config.yaml
n_layer: 16
n_kv_head: 2
qk_norm: true
init_std_qkv: 0.12
final_lr_fraction: 0.0
Each number is 128 + 32 x the weight over its row's rms, rounded and kept within 0 to 255. Layers, rows and columns count from 0. Numbers have three digits each. The size before them is the row's rms in percent of the matrix's.

# layer 10 attention query, 64x64, rms 0.144, rows 0-63, columns 32-63
083:160141050088102139122091142141127107106102091151082086175109129103120191073136114195131222131154
082:132075083137097090140114129139159084097100047139144154093111057101172136135146125219180146134173
081:142094136180076079130150136140178062134097105123109193123113106159132189134135100162171121073099
093:144125064159188132099121106172182123126131126099125105085139094145124153037183170101125121166099
113:095118067153144139062080123141168159130141110075137108113086166107158128059169155118167107111164
097:169137132117131134047153153091154136150079127129098160161187101083146169082092081154137122084152
116:151107112131077094102155128093101126085086131172125133161143125087115170155119092192157126100122
114:132178193087098134151115143121111139136157157071081123144153141136094147172161114080080125153088
104:166131160152161153094136107173124107178130088154148163142082127154163116092094193161118160152116
093:140120158094080099108102119108139134154129156108135203200138085145141082172123148146069136084144
100:111098120134213173127131060107132107143130168096163146130085114166098101138109116108154106153162
104:094093152126145145107082148136138099166156172121121039137170204142071149194128088160112122167068
099:136113141125137127100152104148089062196155093151122056146157186121117114145108093106182147173137
097:163130175164059113108108128122124124134109152128097126187126134088105118100163182107081127142115
102:163112133088141126088069109107125222113122203139107161123125089099112113128119173136099186107137
097:137126142118128152126123134145134106153165152100127040113131167104114164104127133139128146134127
095:082162185105156169095092120125109139104126133118112120099129114116116138169128072108092130155173
070:132180177123088158153109114142159084151132113137125213100084130124124116198070112109139098124137
069:155166145054122147193119113099087113131081135159096157197182164172126132160071109182117137110142
089:177163213153047100151144151091162070159110112154160168149142124165135169148112096135074095128110
084:084085081148141114140114164156184160158118123119133139128094112090160148107184143114077088106092
104:119083123155108124129138160143106120071059104146126133100132129094149131070138141120152139091174
116:140132207076132125213155127130085065106114154121175144140123177160081162139122121128127133126121
087:090132107095108154149083179110102143153168153145098069096128165155108138118135194115143132171165
105:122184116131170160122123103151178127165146133059074081131143152120139093105116163085139125161096
103:137112096144189121173114096073132173085142164065165144150084089115099096122135130114138124115125
104:126093105089152081084043197138119106133149171108109064115195115123184153159144108102137094121092
093:171146131145166149178187102157127054173131115150110071168132169125176121138103110111133167096116
117:142130133108172092144104138107070172166115189091136095147087153169099156166126173092075126128125
095:118113129093140149130112086140054145132185157173136085101147141096116118110127153148126108211151
102:115171165128111121145121145136143088177160163097117051170100160155093163145081123133098177146085
103:143146145098062088151175125167175135128087071129097147115080139094106119090132142087091166112107
112:117090141140077108128137194184125099109128129142086127177122102129153199132135070190143111083159
096:109091107137087104148157133146142112117145110157132118185182101037103089092180108127156153097156
095:147131123152108169048087159122145175111096118125154163074136171180148123105141093076087116151117
088:166156112133139149149069096087099200129134115116132152042153135156144127122135142095196142147111
103:182099131072160147150181092180139117172154123090142137142124140191099122094136172093131167118104
080:078102122120161130171112142125105089128156177114130164142125132117129174172095092088112160142023
074:085180126188079096101092190127155106141136177189102176123125141113113114111162108122110104132193
097:155159117128175123134147126142149111193133103067153111197101155158131085140127147107113181185100
094:123102184135142162108180151139160090173119090118095134174125161204084109108136145152165139154107
106:130113168189145092183107173117172126141120136106094122184093120090074175170137082160124140121122
117:102145156134078127193083121098111112126168156125214146136135089146105143155077124116109104124145
105:155146131174184075144085072114093164186163163097115078111098135163107155104164108135126085154155
103:125103102101133119128160116187111074139187122145099161109079140175155107069141165129154144123112
103:151105123120119088092147162134147149135166128128125116145131122147169137120145091143213097132163
115:137166162183155083133132124098081153157122094158117085093079185177093154161164167143101158172101
107:116138089074108131147166100112140161110131129086116124106054136124109118147106186129111202073139
115:127139124122142180119084130113141094159098189065121134143169088110188095151087120133117105102124
117:045075114196068133103062170117109155093122162150107109095111113116120174166127114154132075104172
106:190150130080168141147170096108127122161106152083168131143145177216138116159082129097139139153053
099:171147110071177123210161058123101116179134115069166146138094150148113142122087130148124181119117
099:161075134169137112097101087170111110121083146182132099119097165154097124060168171159137147133141
099:207122089097208192109148137135080131167118075117129111141144148195072128082113150144141109146113
094:103148107193106132122184146108113134134132113124118168076127173132115146171167124122159089080172
111:149141142216105073137146159139102136182170153202122144120162124128146098140160091093083071167148
101:156158106112125104116125131139069155134160082152105137107150168149108140090113132122092160190156
095:094120174172096195120097149129163113118104082138131109137127117127089142149135142109051108122118
097:141149127130101100150078110166110100155177127128159104146074090132138171104070152126106207107129
121:110145174098129151121158159158155065103142093172136184191103102122131094120109131139156182100153
096:051135136114142179145127137099117131102177168128154161132105063099130125167126077053165125107125
110:158086120146145097075136071164095083151115122164085130110175198124177156090130157148158179140166
092:164135159059069108150131110126066152127158072085087159148103122124112077118051195164150166113154
105:153116104146094099131143099127113102144117123174091060051167196178146141139160164120086111141140
# layer 10 attention key, 64x64, rms 0.143, rows 0-63, columns 32-63
107:097050188178136128111094130098096167125049174157107106134148126095110131103208187117127117164160
090:138163135157119176098158128112117076130146086115127139053152152194166146127158157055101156174107
082:092086098109132176050123132109107209112115152169175108115107074117123124088169136114160153139117
101:137140158156167165069116130116154142075112134129168105097176150100173109105167168116099156158087
094:178138134136128146079116084106178116115113096120097178129111155127090119114176173089133157144122
114:145120141071105138134124095170119108183150118110163104077077113158130151179116086109102166126073
088:167172177109063120104083150111098069075133159173135132169129110121182153102137098103159121098109
098:116085101105125126083130115114114172132103133133160139149138094159098143171084105146181149139076
116:157133143150112161095126108150140142132104084123069142082148180163125098077158170110109184124118
098:068136169138075085143144175196093145096127149103153141124146097184108153171104130109116157119155
107:114111119099129125114104127096129110160174106118175120114120118149175114153112086195071165138104
110:112139130104164117094082136090132141125095187168144087075099163131121131057165125169186072151092
111:167128140104130125082110121104087161132134141174148052129133117107164126102135137172110165185113
104:072158159164122076109134177127079186119084134113108143103117125118092133036147139089141126113184
101:122173125158130105184073106129090136084085166062147096080119144145125170118098128072145097135126
100:162151098139105147093120066177091125096093120214182106087126121084125074140132159198136169104080
097:100147219115172134178145136127178143076147087084153160101136154163080154109119093099137121136115
103:157127126108172165101154153056202155148146077158116131126094177155098123148122102155161105133069
088:105087151058167148108098090128132145150151121107143171145120136127125163123067056095143117061123
108:120133140109129131146101109100123143197099147163182083168113132106156133094131159117172112153163
103:117158175053168138139136101126176075169184097129121157153143143103129127146155113071080157176044
085:163129105153105133045191127136149153089106130083109104122110078070201141144190098126124135142173
103:168111107102141116068117155107137156122067174198111131123141095056142161078132126174169164131158
102:107118096141173134159161096116095142156094131117135108103098146149091171075082167023154068156155
074:082063101121077080163106120142173175143088156082098094138091154114069154062154159111112136141177
090:151137152136147137172133117149099124146135140076196140150108097186157118159107121090149117145094
106:147123049090146153139127152157188141147100128159165110088134162153105136135092103080160140076047
112:220132143100168129097110146153135144155141152196132112162124104163160194143153153216167199096097
112:133120100102147128094072132120100100155117121119145142124091149170125194125141133125165104093116
097:124103078106161128083099127172079146127128159213078085106143122142131116078113138123138165134161
104:174131105159095125101118125198111171132105151177157101127131123147101179078112105239155132136067
112:080119149164126086113156171135140118114168127098043153167081071071065135163124147130101059119177
099:166115198102151147092064185132067174123169124139164112087164073069141133151125092128091127116106
105:137208111097131092157179188205172150215091120137168141133079149110109187115135105152107190097131
108:102077131121116102178102076124103098095131132145118155127131075069180185105139139149128073109192
081:164120099173083111080125184112107119102123162151114085140165052121112130119178164203172148143131
117:131164205113158153073162120160157150152070087097124098104118175178128114123159107134112143119116
094:104134136157147119133123185178115142087109100151129126086122158149051104162132082157115131130115
101:104128135166104161132074146125066118055093195184109141125150051097165136099142134189159092130109
110:121148159107134112145098120146127108166137113052109182152147143151191090063139118127135164161110
102:156159135105104183097175172129202113135138076116138116121105161134124118105171094175129163097091
101:162114174148128078131157161125121115145081155151138092148128110102113175209111099184144148131117
093:104133128109080154171156126138131173119180187151221122108137132095096143124129113113095089148140
112:139124112146186110096105113108135186179144136146185070129098149148133149101149145162155173138142
105:098100135105142120146119116177102073138134121153069150104068127131138156091168136110164104137169
092:157124149112102116128194095140134165114117091182106110177106120133132090156152161149190190131137
096:161132152165110128097109152127086121133166107137104102164062162158127184112147139163127139145153
114:091142095121114102154098152175138133125168147105109164131097129092096151217136088080108113091147
079:092174132132113155083119118086153154140071110110112170124123142117114127158105129129130054088124
098:111138088119130167088099144074153090144082109167162182076114167153130096153057111138115119157135
114:192153143140125096126136181145152125185187131143136100200143105144120145095162163161096157145084
103:165132121083152135140192080166144113213124070117150114147110147144044148089141159114128155093118
099:121083092155161122155161042106172086128192114138114105116123149121091126153149139078117156093143
095:146142083128144151096102144158149134122143082080163073108149191128099113082132105119081121125098
084:163109182172144140121179135141156149112096104126135121075077143108117155136145129092152055111159
099:126133139175127081173125198098084171173137183139139146160133088137163118112141136128094156133108
099:152094084174081086126123086130132091139185101115072135150121166147093119086161147104126117113178
087:080097122155121131126137135123169150124138129090147085140092160107058137129114122139058073111136
086:113136114146068132113096175159118113113125126122113165113073095095119160074111099163129090136150
103:121107102106077119116169150153129032162117115095090171161152077157143138141126097134146146104135
083:151130134125164155106161095150135149164172154110140128139123137137185050145113122123116131119101
105:072117095155074133112143044146117096078126107159126113133148154093138148124126133217139151126135
102:154109110071039104149061143153118135086089107090098187134115110124139123096115124087145124106186
085:123153147173154128131131095142067102081129108198084112073078134130133152132173146113080093156157
# layer 10 attention value, 64x64, rms 0.13, rows 0-63, columns 32-63
105:170113084107102111091115104139144097120130119157138170113119114112175170099162133137075136163134
099:174131094155068155111088165075143141125130111188125161173102072115122201109159141107154126136132
097:094133099132096159116107104148185181093103105129088188112137090148073141153124089137150175062170
102:100122102156123146189114131148143117136151108166146132102132133150063154106120141118084116161085
080:129181126102188129162115121092154162103058113114094149140102127158071126109143148160147133146171
107:167097122139141075122117089142105114132069146150116157053066148104174181112107133081130122194155
090:127140115088098144149037141114165101139073105168124123146117168176116126142199115160104078159079
090:079125095083144132170104122120126107092141116109140142159145128145176152130145126148052194112079
089:151215121069116163129107106164133195147105102119115148065074153147051158126166134123122097151087
096:136135093131096141072113195098206181107135096158178109148087092162104175160138121125122100150115
120:137173097163152150076100122133146135108117147116102185089111130105049098156122115110143139108113
109:152185124085120241112135097075127098098099112090119179132113127125118113092149093120116142140144
102:136101167130130138101118108145074104172149169191158126095029143152114202164075131140122084102160
092:022145127089094123121153136132141127131073072182107126096113122119117171157124126081093058111159
080:127162019120137143127131125131162110120158108167143138137084073112121130092103106137165111162161
086:095135077109169101166168142119107149080151166101145147222148136162119078121154115147125137109196
095:115136076159115058140099101114154131131136110159130069150118105108135172168205093151077116100124
100:078121122055117152131157145155197103159149105112096148089091126134145150174115091125150120088149
102:143127190189183140141094154154114162117122124137123111119184123110109090089136133155195112128061
110:107109140121080134117109125099110141130144140066116053107164107164107069141179138101115084155114
102:089087140145122168105150122120154119131097119218120135124080139149089209151120060149158114107167
087:095147077164099164125086177114117137095169145189137094105144109143112103169108090104108115112154
088:176119177138154106100139175159084154147061112155125087113116109172073061141086092170136136136172
107:112111141125076199096143054084092130124146100148113071083155126109134089138091080117143161118136
109:082092154130153078186129148120057164206140139092137058145110142159120120128085160109102135142114
098:133073210139128115122112139132134100129153166178091094058172114146099159168161169158123108072121
098:045079088142099129161112080121137119099112107121150152127150151142111108118142089119158078119117
080:091074075126110067155200093157169135194205090151131155125121109119130154130133150107146136127093
099:153158139149183109172161167141138152137113142136115056177072167098116080090103101131147109120179
097:100146205158172106118149097167161106143108111086120082152087140155086094134078159145150100142189
096:120175091155147195126097143114147162093088165121105103115130104118075053149114140138142150192204
111:186088073097119094088135121103125145156106108142125092104122106135171101119115116084150103114063
110:125131126142116110131100127135146131153153124067105072129154149121089071123162137164092125112126
097:126169078158147183107081129161096166137143122146142138101077141159150090136091137140186064095111
099:123101156118094178133144131125128117089078149172187190110088139148109110121104119085175156071134
099:137176126109087184100133077099084106104148132112093161113184143125142122132182174099109116164123
100:155111095145153162101113104120111169133143139200150181115059171115098113138101040130145117104125
128:096106061105122147219137108156189115118143148148110178136134108129166108149123098119166129099111
092:177066120106162068091122138139176082144159100130135110148073215167126152169121154163118165132140
084:111083090121145063122065083159092139123126187071110133187094106123134104156156188143111114148134
107:141112142095132151107168087123163110140140109090138103081091191126133078135135096147127168084138
090:156114093146131095094144108159109099138219105089015069102154135117081144144121190128173108118140
096:098094088110089132056140137092178139140119159118089129102129085100180094099144126146142171159170
092:141075128182109139105078105156186103206145142073065130135122117116152107112110159194154154159137
100:093172120110076150146145139192204124114124165177098156114182139151082098116104116151123078102086
098:117163112114134130110095165101088175146123115135144143116116172178094140120057080094159136121106
104:154136114157113084118071096190110122124101114139101093133044175170116140161160157149155129152180
113:085132152089147118137195127071171178137150107117131151120109118160113094122165126156118092123116
101:096158177109129139080108116105136124115084135130147198129108173187097124146106108148193155115184
111:121110158134143162102188159159140131115192119117090156209217084149183080149147140123159128135166
113:114185051122120144084125078107112154092128174078134149118173126082153193131141113115137095123124
085:111126134169136104074102124153201119164156112108105065129138086126076185113144107140129095095129
104:108084106141090135204143153143184051158167133135134125110160129138177129125105161160135106119126
087:090095083171067161117108129142094142137189131110142154117123116155117103149132132137083109151216
099:136092109162146138101122166114109153125079129145174195117139087121180154132095114148126121140143
098:145145129220062164151135122100149114096175144158161143162138149158087167113139142097082119133107
107:130150111154092108124172138114147103173154110146179094149118124125079156118184147131050092090139
111:160139127068137155097083118065140154068142157138089133097124086067155174187180091124138069128106
100:161110124127127080128135090157076139138075099164165136109111127141098109144116162113104139099159
100:125130154109123182117148122103107123094133089139181165162195169127118084149108090102121144079098
110:147153088157133054112153131128125119142136105102101073089120131069154172114154114145065167189158
118:172141110112081072146151105142167102124154073113101024108126111133127194145186153167086131166136
107:099066143103079133134133159084118151101135092102128128110116090137140124143130102078200079098171
086:167103120114121134110156105097167097140133137175174108136144103185145107120110091150090104078152
# layer 10 attention output (transposed), 64x64, rms 0.133, rows 0-63, columns 32-63
101:105113192120132083130171112064192161091112097135096136103102110129193154171129139122108109083127
103:080109040095073133113136134142178132070132129118133123090126081154110061092155109162077097157119
092:057119001098149105129167109102156121131161121169076105132092096173064068145079132165132128130164
113:107127113123125124049135144114112099077108121137165146119066188149082133118182128104122138108119
088:152159209110130094136115155105164120098105137126132145177135131102146147162098117151144072157159
114:210127169189122099098117095129150179136112097113148118083146122148167126142152110103164108149159
099:101167104128066106140113120137161116112058104077155167096072167131121177107177134114046092143128
083:068122117113090111129167088120145096148092158162130110148136149116114152122155121124093073139129
090:187120184169138135135106154099143158108102100096110150102118122156144139128134079065148090166164
108:116116084125123111170157169124167168072133080091142175101111113127098128134152129178114085118142
129:103196151164154138134139124129116128150123088159098144121145166135094115164091122118093091145098
107:092129170129109071142163074133139112182085068141133091125180131179148113136127046107111112151130
096:115150045131165145100148116155115083089141165186154120104092187125144082108105148133112153149096
095:109095013120124106116117113151120113170114111178094086136085118164131123145113144181080127184122
094:083159099135134079124142118103147127061127096176144094092059080152115101143126105155105092105122
093:076121066093135097089146137102101110084155146131127125196152089128140141121153099163091135091173
106:087129019120081162145103147094137139094157127116157146158094109139135092128149153140113119130097
102:107130025132127123159197125135119137151081136194124116146158096151123070113044139136125080117125
114:170172238161143118128059133149115112078143155124086148114118143128113166139123167108190183088123
105:182139165093062129116098159156060082132142101140157119165169131154132131140147095137050167135098
110:092144002155156158126168104152153112141130132150112102109083166169080064142107158125113118167105
094:106127024140092104160161123101115142150145054149105097177103158147108099143112114138074147142114
093:159149050162161144098117157113084133133135118093070115128086180153110148123128160150139130132142
111:134107121112129162160182077150069127178212104150133035151132139148124091160131144124167146170149
113:159136160140132167072115139178090137145130153129152155202106145071111132136152155127173140151146
102:161113100115138155146114117181118137159106147105103159092161148115101147184098228117143178150123
110:107126025124129149158228097121126105132102146115123152089126122151114111117134133151145144131167
095:120112113149129131060163136114148164148162145181100139121099126144129138143130158115117147090148
096:133144047141202076094105174184099134100090165155137099152096092134091128102130125160122128124130
098:151203199172187155126100171145136137121091180159139136114181120127151115147118123140150117132125
096:094159053137125105073117122169141181148094094093120084147107124087074118141100115157114131157167
104:172105151195097167159164137069142125101155095074160189139111076124157145088123138105169143108111
108:147114189129093148135091125105041195159175110106146144133132128100176150100111087072157134127133
110:077111045149146136162124143084136126120079124142179078173092112115105150143132104116120132124134
098:122168109160150145073105104213139149104088154142158093104125164136115156145163179167085114146135
099:137082186093102119162136171144121121182147133112127139107120096174122097111189121119148157134117
100:090182039145156147169125129159083146104157153156149079134106120153087134079157153137103084095139
106:104145038130140094098133115088149149111120121170081110112123101141083103133151136170070100112130
091:141162228130162163146124127130112132095105157098141134112241112097110160109116137092157128081100
082:052098176084107187120132104140147124131124123103127163150141149056144126141113093159180146119159
101:164168217138090060111120101102124181181175101135160097123149102100160144115084153123089101120110
093:158144255106109117130119161127134144120179120075168179162146074092146141168139113088173189131150
099:147149101122095146167165154121117172131141138144145139130121121082123113202140129190155106128113
093:148170188107106100139072095149143118152170133136159146134157081063178167142143115073196138157142
100:116162000159158125100138123112115140130138160137138128086084144152121157096132141145103155139163
103:109142085181172136139139178125156192113148155155208105124102109139118122092154097146096064147146
098:117174172133138172172126109106137118121142156123209181128184096093150184095091121124145135128106
102:120099132120121080118148109152105136134159094115063124100144161154100102078084146169143139133148
087:114172098181169165128183163137086140162115221166197112049155157113098136107105182119079101125104
093:135105188133123090159095170131152133133125136097093162081108155137127153166159119171201179076125
098:055107060121128132176130151120141100126116140125132118104051121126148064124108127180097101119129
094:144160089158096153144106155121122191104172139135163140106082172131188140160093166083147150121160
097:182094189096099076125120068140158139141123140101112175082118151104174172154125130091150118144152
094:073110036034092147130157151107133121144135118101133170191092141078147128144161147132144139123086
097:117152011110141152136209152095147088136119122160114102112084150157069111160117148150082094141131
096:072081111060152073100116132126175148092192134117102171114098091102189097158177176112154132145104
106:144085066087089128060114105141119152097212112100099134115129127144154076082152155078157180165114
093:095126000145115121156141182121153138160110108121142129157094130149110093119122141157054118060123
104:086146146091132187090128093115123081103137128110163061136144122122125134088166130101150187133100
094:131111084104159101149159109127036176173161174157134075110085129164084129096171170127097118076120
084:204131176113073150170098110097133127123172129092092210173151119116184115134102139120144088171149
101:186132215099101115138093107187147092158155111134132204140136091119188156151137154128167155144139
107:153129091197089122115161167134151105100140109105125147108158144118132135155185148156128123103144
097:155148054066095141119105089187152167118155089107165098074118166175110127083179193130100138090134
# layer 10 MLP gate, 128x64, rms 0.161, rows 0-51, columns 32-63
097:079136178125138199132132150124152099096160104137168132155094145111122139164118069085126106109122
111:196124162057137160127141082110137143152157124087167158149150112101143097168080131179114159182095
099:120118111174028108133134127139102104135158153149076067188186185128169117100138100156093165086157
102:085124184145092033070107106158129152154103134179088139103155132123137145170137133151116106173170
099:102144164137113145101145106110127083050099155141127143167136093120118119087068103133079092123137
093:106147156136174118159157170120083126137127180161135122140134111131124145133155164050080120116151
087:085166202105095150177166102177144089136129102129156137057175119106140109182131152131145092182130
100:125129193139110129099117120097187159113113103141077135173147118115165176185092079176102087102169
110:139076116148145095093169135171162108123121151127101142140059125148163174125078120121155093120129
106:090178128123151145175081127116152103112132126075132136123156158120144133158192180113064092138075
098:114168164119150129135151099165057136150128085112183156112119157080114151074146122082123066143194
103:085134135083213103090089202068152139109137138105059119110128059118088098091143168155142124167144
099:171158118116183130132134091125098187116124133153108115094121146157126119116108149117074139137176
096:119183099163158137099139163121167076113156065106117119127116155126100125106101143137145134180131
095:121184139144116173175138089084131153095134140115104128092107101113171116072139131111129146089150
095:057136144113151100139121147095082153064159178136144112156088120132127151126117149158146150142139
097:066177104151085097108099160103114153162168166119185126142151099135105140120104111082059157119148
109:100144145115194177110124163140112142063159173149137143128127064132155172113080111116144104203167
108:122053104117099146136126121112141122163148184118176145167162094133139142168108121173162155116162
096:121114148132134133165162180141100117155196119132172155175108155171131105116169154114175086120122
096:112113081125146121124102097137155127103152153113141181104111143056058077143172138087156159120105
098:181140112170059113148124192100138094181164128176102137157177084169101110106145096120094119090145
100:124137100149101155094147125148164190078074155140118073104136139109094178121142062151163115128131
088:109199098144064084135149112181090134119156092123148146157160129129152138131160122117119141098222
100:120134138132161166121126112126138107114123109122117142167085140089160110148100143139145143151127
101:131089154145146152122148182098180106088126128130095108121101156096147141111148125104047129124164
099:099080093176113153100136186111147123112181131144247116117184128119143123115116090090111096152112
104:120197164148108150215142123151162101112160093123086108152156190154179127084157147116128097099157
095:092120142139103135171153136134174169138150126158129180177119126136084138208063110101164117121108
108:149154101214104149127122141180105133110180150124153101124113154135107131090086129202152168154098
096:113157108133126109162191162161098132169118134112121106150079097133122177131174180148071085126145
107:107127046178099137134157111152148198104153100157148127114083125119056093131130096135090150109096
110:108141094119155131182109125152108195100124151142200143141061101123113137097101158148133114173096
091:148176114149091178109164107142133131066127124155143101073127149107136125154099080069119085120131
109:178149097104169132192174089150092099142103160134132121175085103124155154138072127181128135152132
111:100156145138126090170153166072184113143189110127141138157102091171129138182108126120115139115161
101:157138108152124136147166107067114092089131109147137071162158133142111122174042058075137031143192
093:122185122147102099148070151127109176147119099089126124145115085089099112104105096134089112167145
104:139131093177142102144097118105136143141139073111146067157119100188154130121138128154089105163134
098:127133108132160164159156056114099177109161149138089110159130188144107179123083137147090127107135
102:110116104133184093118143092095076152074096181104119116108100120037130056138152156157049153140107
095:053096133153165098157183084132208093103124134103095152100099109086088094137126095124116126108146
090:151165132113143182132127097117129158159133058147126140108125139152146093203102066142098107139137
110:111105134123093177136077105098137127125194143189135082120087124129123142098145132080120047121080
105:065112160138147126126103112137138150125151182151116165131091128084167134172096146147123120136098
097:120177111093104137149125099128093104119148101118139160153168162144101096117143090078071065113132
096:147141149145110054124120141203087128106155133151141155133157098163121142144125130142137133159149
099:158117099158106108118082149155111141142115143082114154118163145167101026171135085157145120119093
099:076165160137092116149123161126146144135175140070086125147182125086099103179175137107137065138086
099:086128126193065110169101125102158126105117142088099135105117116115137139159152106121096078124127
103:121119098100170112166070107164111103129124134104134138161101102156133128136113074105111127096177
103:106112096170117152117134104127101126147145150120095172117172149138140142144143119113151114134088
# layer 10 MLP up, 128x64, rms 0.159, rows 0-51, columns 32-63
093:104099065156215102132132139132107060077097086105158140104111090136177162123097111120147086121161
097:088135117120128194086094127120128160148123149171119116079132118175110152118087069106177112084125
099:190127097079143173141084078169114140099143119147084103165103188131144191093129138139066162123126
105:126107180115142151153151116130112170131187085000104146171165149145109130120099109058111161111114
098:153110128109156137172137140036202157128137141073055125165107090124142143147161127123144117103085
098:128153109132206081135165105135081100083146121155118103116110138165121125102147136093105127087125
089:080106125120145116170071201035069126110127207181105108149155100107161107127143115123136107153127
105:174190151141089117148115122125095117154187139148131070129088129092190103087147104140027110117143
099:112085097131132108137124146132160120108089099149143139117084132103123141141109089174173077123156
103:195100122127049096073133127174139137157094105123170154130185167100135169147111124137119177111109
091:150157168104191087071140097121129110169124090127140102145184139134148101112158140094132145103155
096:162083124160099125137192123159108095147065087109183117132123107118156204139149115118104094107165
085:115133088110095152087129111188117196134099128100147180126139140121137127110127092137148165107094
085:125111137127164081120154067090159148062112081149159129134164085122106120125146120148155183145175
092:126144097126147107172149073073176114150164151119130137130125083094193174118106129189158129092083
099:123092156126177108154118092184109112132129080130122114141155134163091162128102089116153088087175
106:141094106168093122171086111152137148085129088138104166128120106098163091127195136144191121130132
107:135128182166207166132139081127140128147157145198168105110090116130122167124108090124129160190148
102:142122148130109099113082189091072114090136132126136131126092122062184100130200134114170115147085
096:098137118110139195146166112129144105078079122147145059097100138149067075094134153147105160164115
102:141155089117133127167148135121178190139106160091146140123178170142099080126084152133114168173079
096:085187114101113081150098122130104153145130142035108144176100170093143164187095163116104115123109
105:183057116161087107129089158079078125090167135106122130068072083102126155125158146142129096116137
077:178178073152095101155147165136158140086146109073148166134087190105148136087183179143110191137095
099:158119069094177173135096137086115092096176145113075082077095138137117149117120121154098130048165
094:122145122100152141145112118113068194175153129136153135123167122156122171182087129130175155146135
108:160123092171119139152186171089106117122183134146195115118164119144149133109129100092136083156041
101:150000100151161104081103121128113119163112139161151104114123079114073135120081161119139123128145
097:169124117135102091068129123158131164124190133130073125114096106076189083116114173125134123109130
101:112134131112164145099111104170090129165159118125108097129147110163079100094203163059140107114154
094:156161125135118236137094098112149084075120106130113121108103159084105168155121097144127150137133
106:080101169170143151126146125134157110144129113123153077087128120134163097102132037171133088144018
107:108176102176110148088112155131144137127137112063088116094165120074119133111128087101175110125106
090:136095143109153119165159129127126122097189167137118170147074161128196118218098095136158112130138
105:137179122091098156123126115108087083158104161145154129132100112040105129112141171136162115141126
106:110092154133116107155162067134107124080109143137092105113135123121074124175141134142131115141143
113:163088074160135035126141080120105120143161091132132104144102150093162136138095092155136147108179
096:122104141109087124111154087168145072085109057158084158160137097163169124110123153126149131076114
112:110138154077203166119112137122126146117039136117125113160167134087138125089108150148122167152100
096:130173120155168165073162130089128119093083173156114121133142114101174091133129170117103109143165
107:172071167115072092099140131108152161146064097096139124092156135115126161106161113115049123141140
103:118104183133114102158104093135162093089188083146130171111063118091089112136170133155138149118118
091:126086105157138148123118167033150102168125149112169126186108090100116121135144080128164108086156
116:199187113133150104103162076153127136144146132173186074173151121144150151139170143150113154116165
105:119201192112177140164153112108125145146172151189081146091129155105159117131100154137122148174166
104:204138134123149177190085129072090127117079131161096163089117128157097201106139136116122096115095
094:110158034067130176144153118139152113204180171097100129124096156122116135138097104107168150111126
099:089096085132166092091178076123135151144130114169116099104111135134177101168086130127132136185084
093:142163105116149152107102131107089240122145141090090092138146109079136110134137100135149124124153
100:134142084103145198068096087151141095146121149174143080104106101129094154175129070131127158086104
098:178203113139132138111098108186130123191158102104145098060162156115151194148124144153125151119092
103:087181178090149166168161128103119128135147155073117064108144087150095132130158124129054081128167
# layer 10 MLP down (transposed), 128x64, rms 0.128, rows 0-50, columns 32-63
101:188133162154069166159172148139098143188099158134087134084106146156140126140171127151173151156128
100:188136168150109210116103076101114179113124101110151147180143152093103093108189082139095084096181
100:134100120104200103129160169073107165184063157060172089135124130120169099115133122138157066141156
105:111159124052090089071072138154112114157065154238151102111101111111119101155148074203147095126152
108:118122153080109137117118158151132088090138125150181152176131147047082099122110133132150103136102
096:147144121148130141152131156114179150176118106109139104044183147104114106143134112189148134166068
086:121140132159119101091171145231138128152099077108137115094070103143136142130141186148118118118054
097:114090098140108116070161120155145171144109106095118138186127112097123161124101115109165143116193
108:171175139140141130136149082129124134156147130101074104115195124148134120139142085042129115073152
108:117159137093157188151138134067119116085122128113104164088067124142104086056136171152123123155138
099:139133117092122193169138148153078126131154162117165169144166150137115167115065107115208090114128
099:103122132069119147086034133091144140153165122137130185200098136117098090072065127147185116088150
087:175111137137163168122111127139081137191145136142097230185113091141129109165104090121131107145168
088:107114090110096139046193129095063093164101200125120128150108166119136131122076103125132148142088
085:171147080126119133112107205173128140152107080173126098108128153188080108128142171117173175181152
098:115080111164040157116106102057131144101139115141203172223137135109132117115108147189135137139144
098:148064129131097142149141100127099151055059131160156106115135154140108109150095126112093097152130
109:194119050117140092098116131145088084203125123146110205157160133084154102092145087115178144119138
103:106140081135174083154213181111165122100127132148116125116127129180133112098046120102142136175123
097:154118136198164093092066131104115121166116130053118129105168145132184169139142065102103129082116
096:140119127111109137128109117148102151125130127077084139121171143155198109155136112067109134117134
101:137074149066090188081157159116116111069107120133119158135129082195111104092155152188130134146152
101:076163134120111198061150121128116133081089124102098120113154116151155181146167066120134131168140
080:138091164080181157112124122051126185069117091177122110128096147103106085116126095103142089147080
102:156136151137135150133157162093112073138169114118178176134139134137087111097116126103159116218114
097:144081168112124160133150131108155123073171167180122180111139095115123150088105067096118123173107
098:192225145135199092171162102127181144133119067109131117116129191168146123071122109125103112151100
092:132224123127094125143129116174109120117121105112125165231128184136210150121143130124127113081155
098:141136135089086137135108142103126111148070140138131152226126093189083195142115091122119145172144
107:136088101154128105096118102141150087145084131112125150116142135159172144192098105125178133119110
096:096091152079133070094141148191144145133098153100122136118154068143167097093196176138106094092143
117:132140163167175168120138173118118073131108179114119102130128150118129134197136137107194159173096
101:132115123119128114086107055130135134151096149098153126146171134140143137110208070119130146042178
094:117123092120069141108064097139130136095133088097077167139115109126124152085101122118127124064217
114:195083108091109128141124116149143161095141111072128165161166130216141107106112060135181110047154
114:165124127089072131123118169128151101070173126115132131137116167090107112106134127099152135086171
113:075105069126098169097125152156203121032152131190122106093129080144121127097140115162132197121101
094:138145138089134138123129111126160095127118121149171180162151109146071127098074079146166107100140
104:137110102110071098060086117158139089144152152133118145162080108137158107188152150183141132110165
106:162085157170133057208108200168165133133088119103094122084139095130107110119169114117171135162063
096:161172103107163150159104115153130141097142112176093109077038068181096054137131187151101142116114
090:143119126153128147129159135148058153141157157081122070138137174148149139136087185110089136146134
090:100135119070092082143087182173115094144136111123091101092119140136166142123141248124108165176119
118:120150081141212132161159163171220151129100160109138112089150176140119107078177084148179100102159
099:196122115132129194119178137135111086107126081123106126109160162161027175112137079087163131139130
101:097121129113089142092124129095126176159128112138135131094117087127145111154063076149163144084075
100:118075135101114054131131128146131142121100153152159140196143075152116154098122131180137123097192
102:107148143134116081182132136124122094087169162131100104107154139151085128158137120043118086147117
112:124111101074162106147174113129157057139137094090080149064102148165145128098140180113113172117164
107:125129099119082087136084162160130122110149146138068164138083087109116148114091140168103137095138
104:133117114027148128105143142106127128122098147149106123183062108083070136146099154166149155135163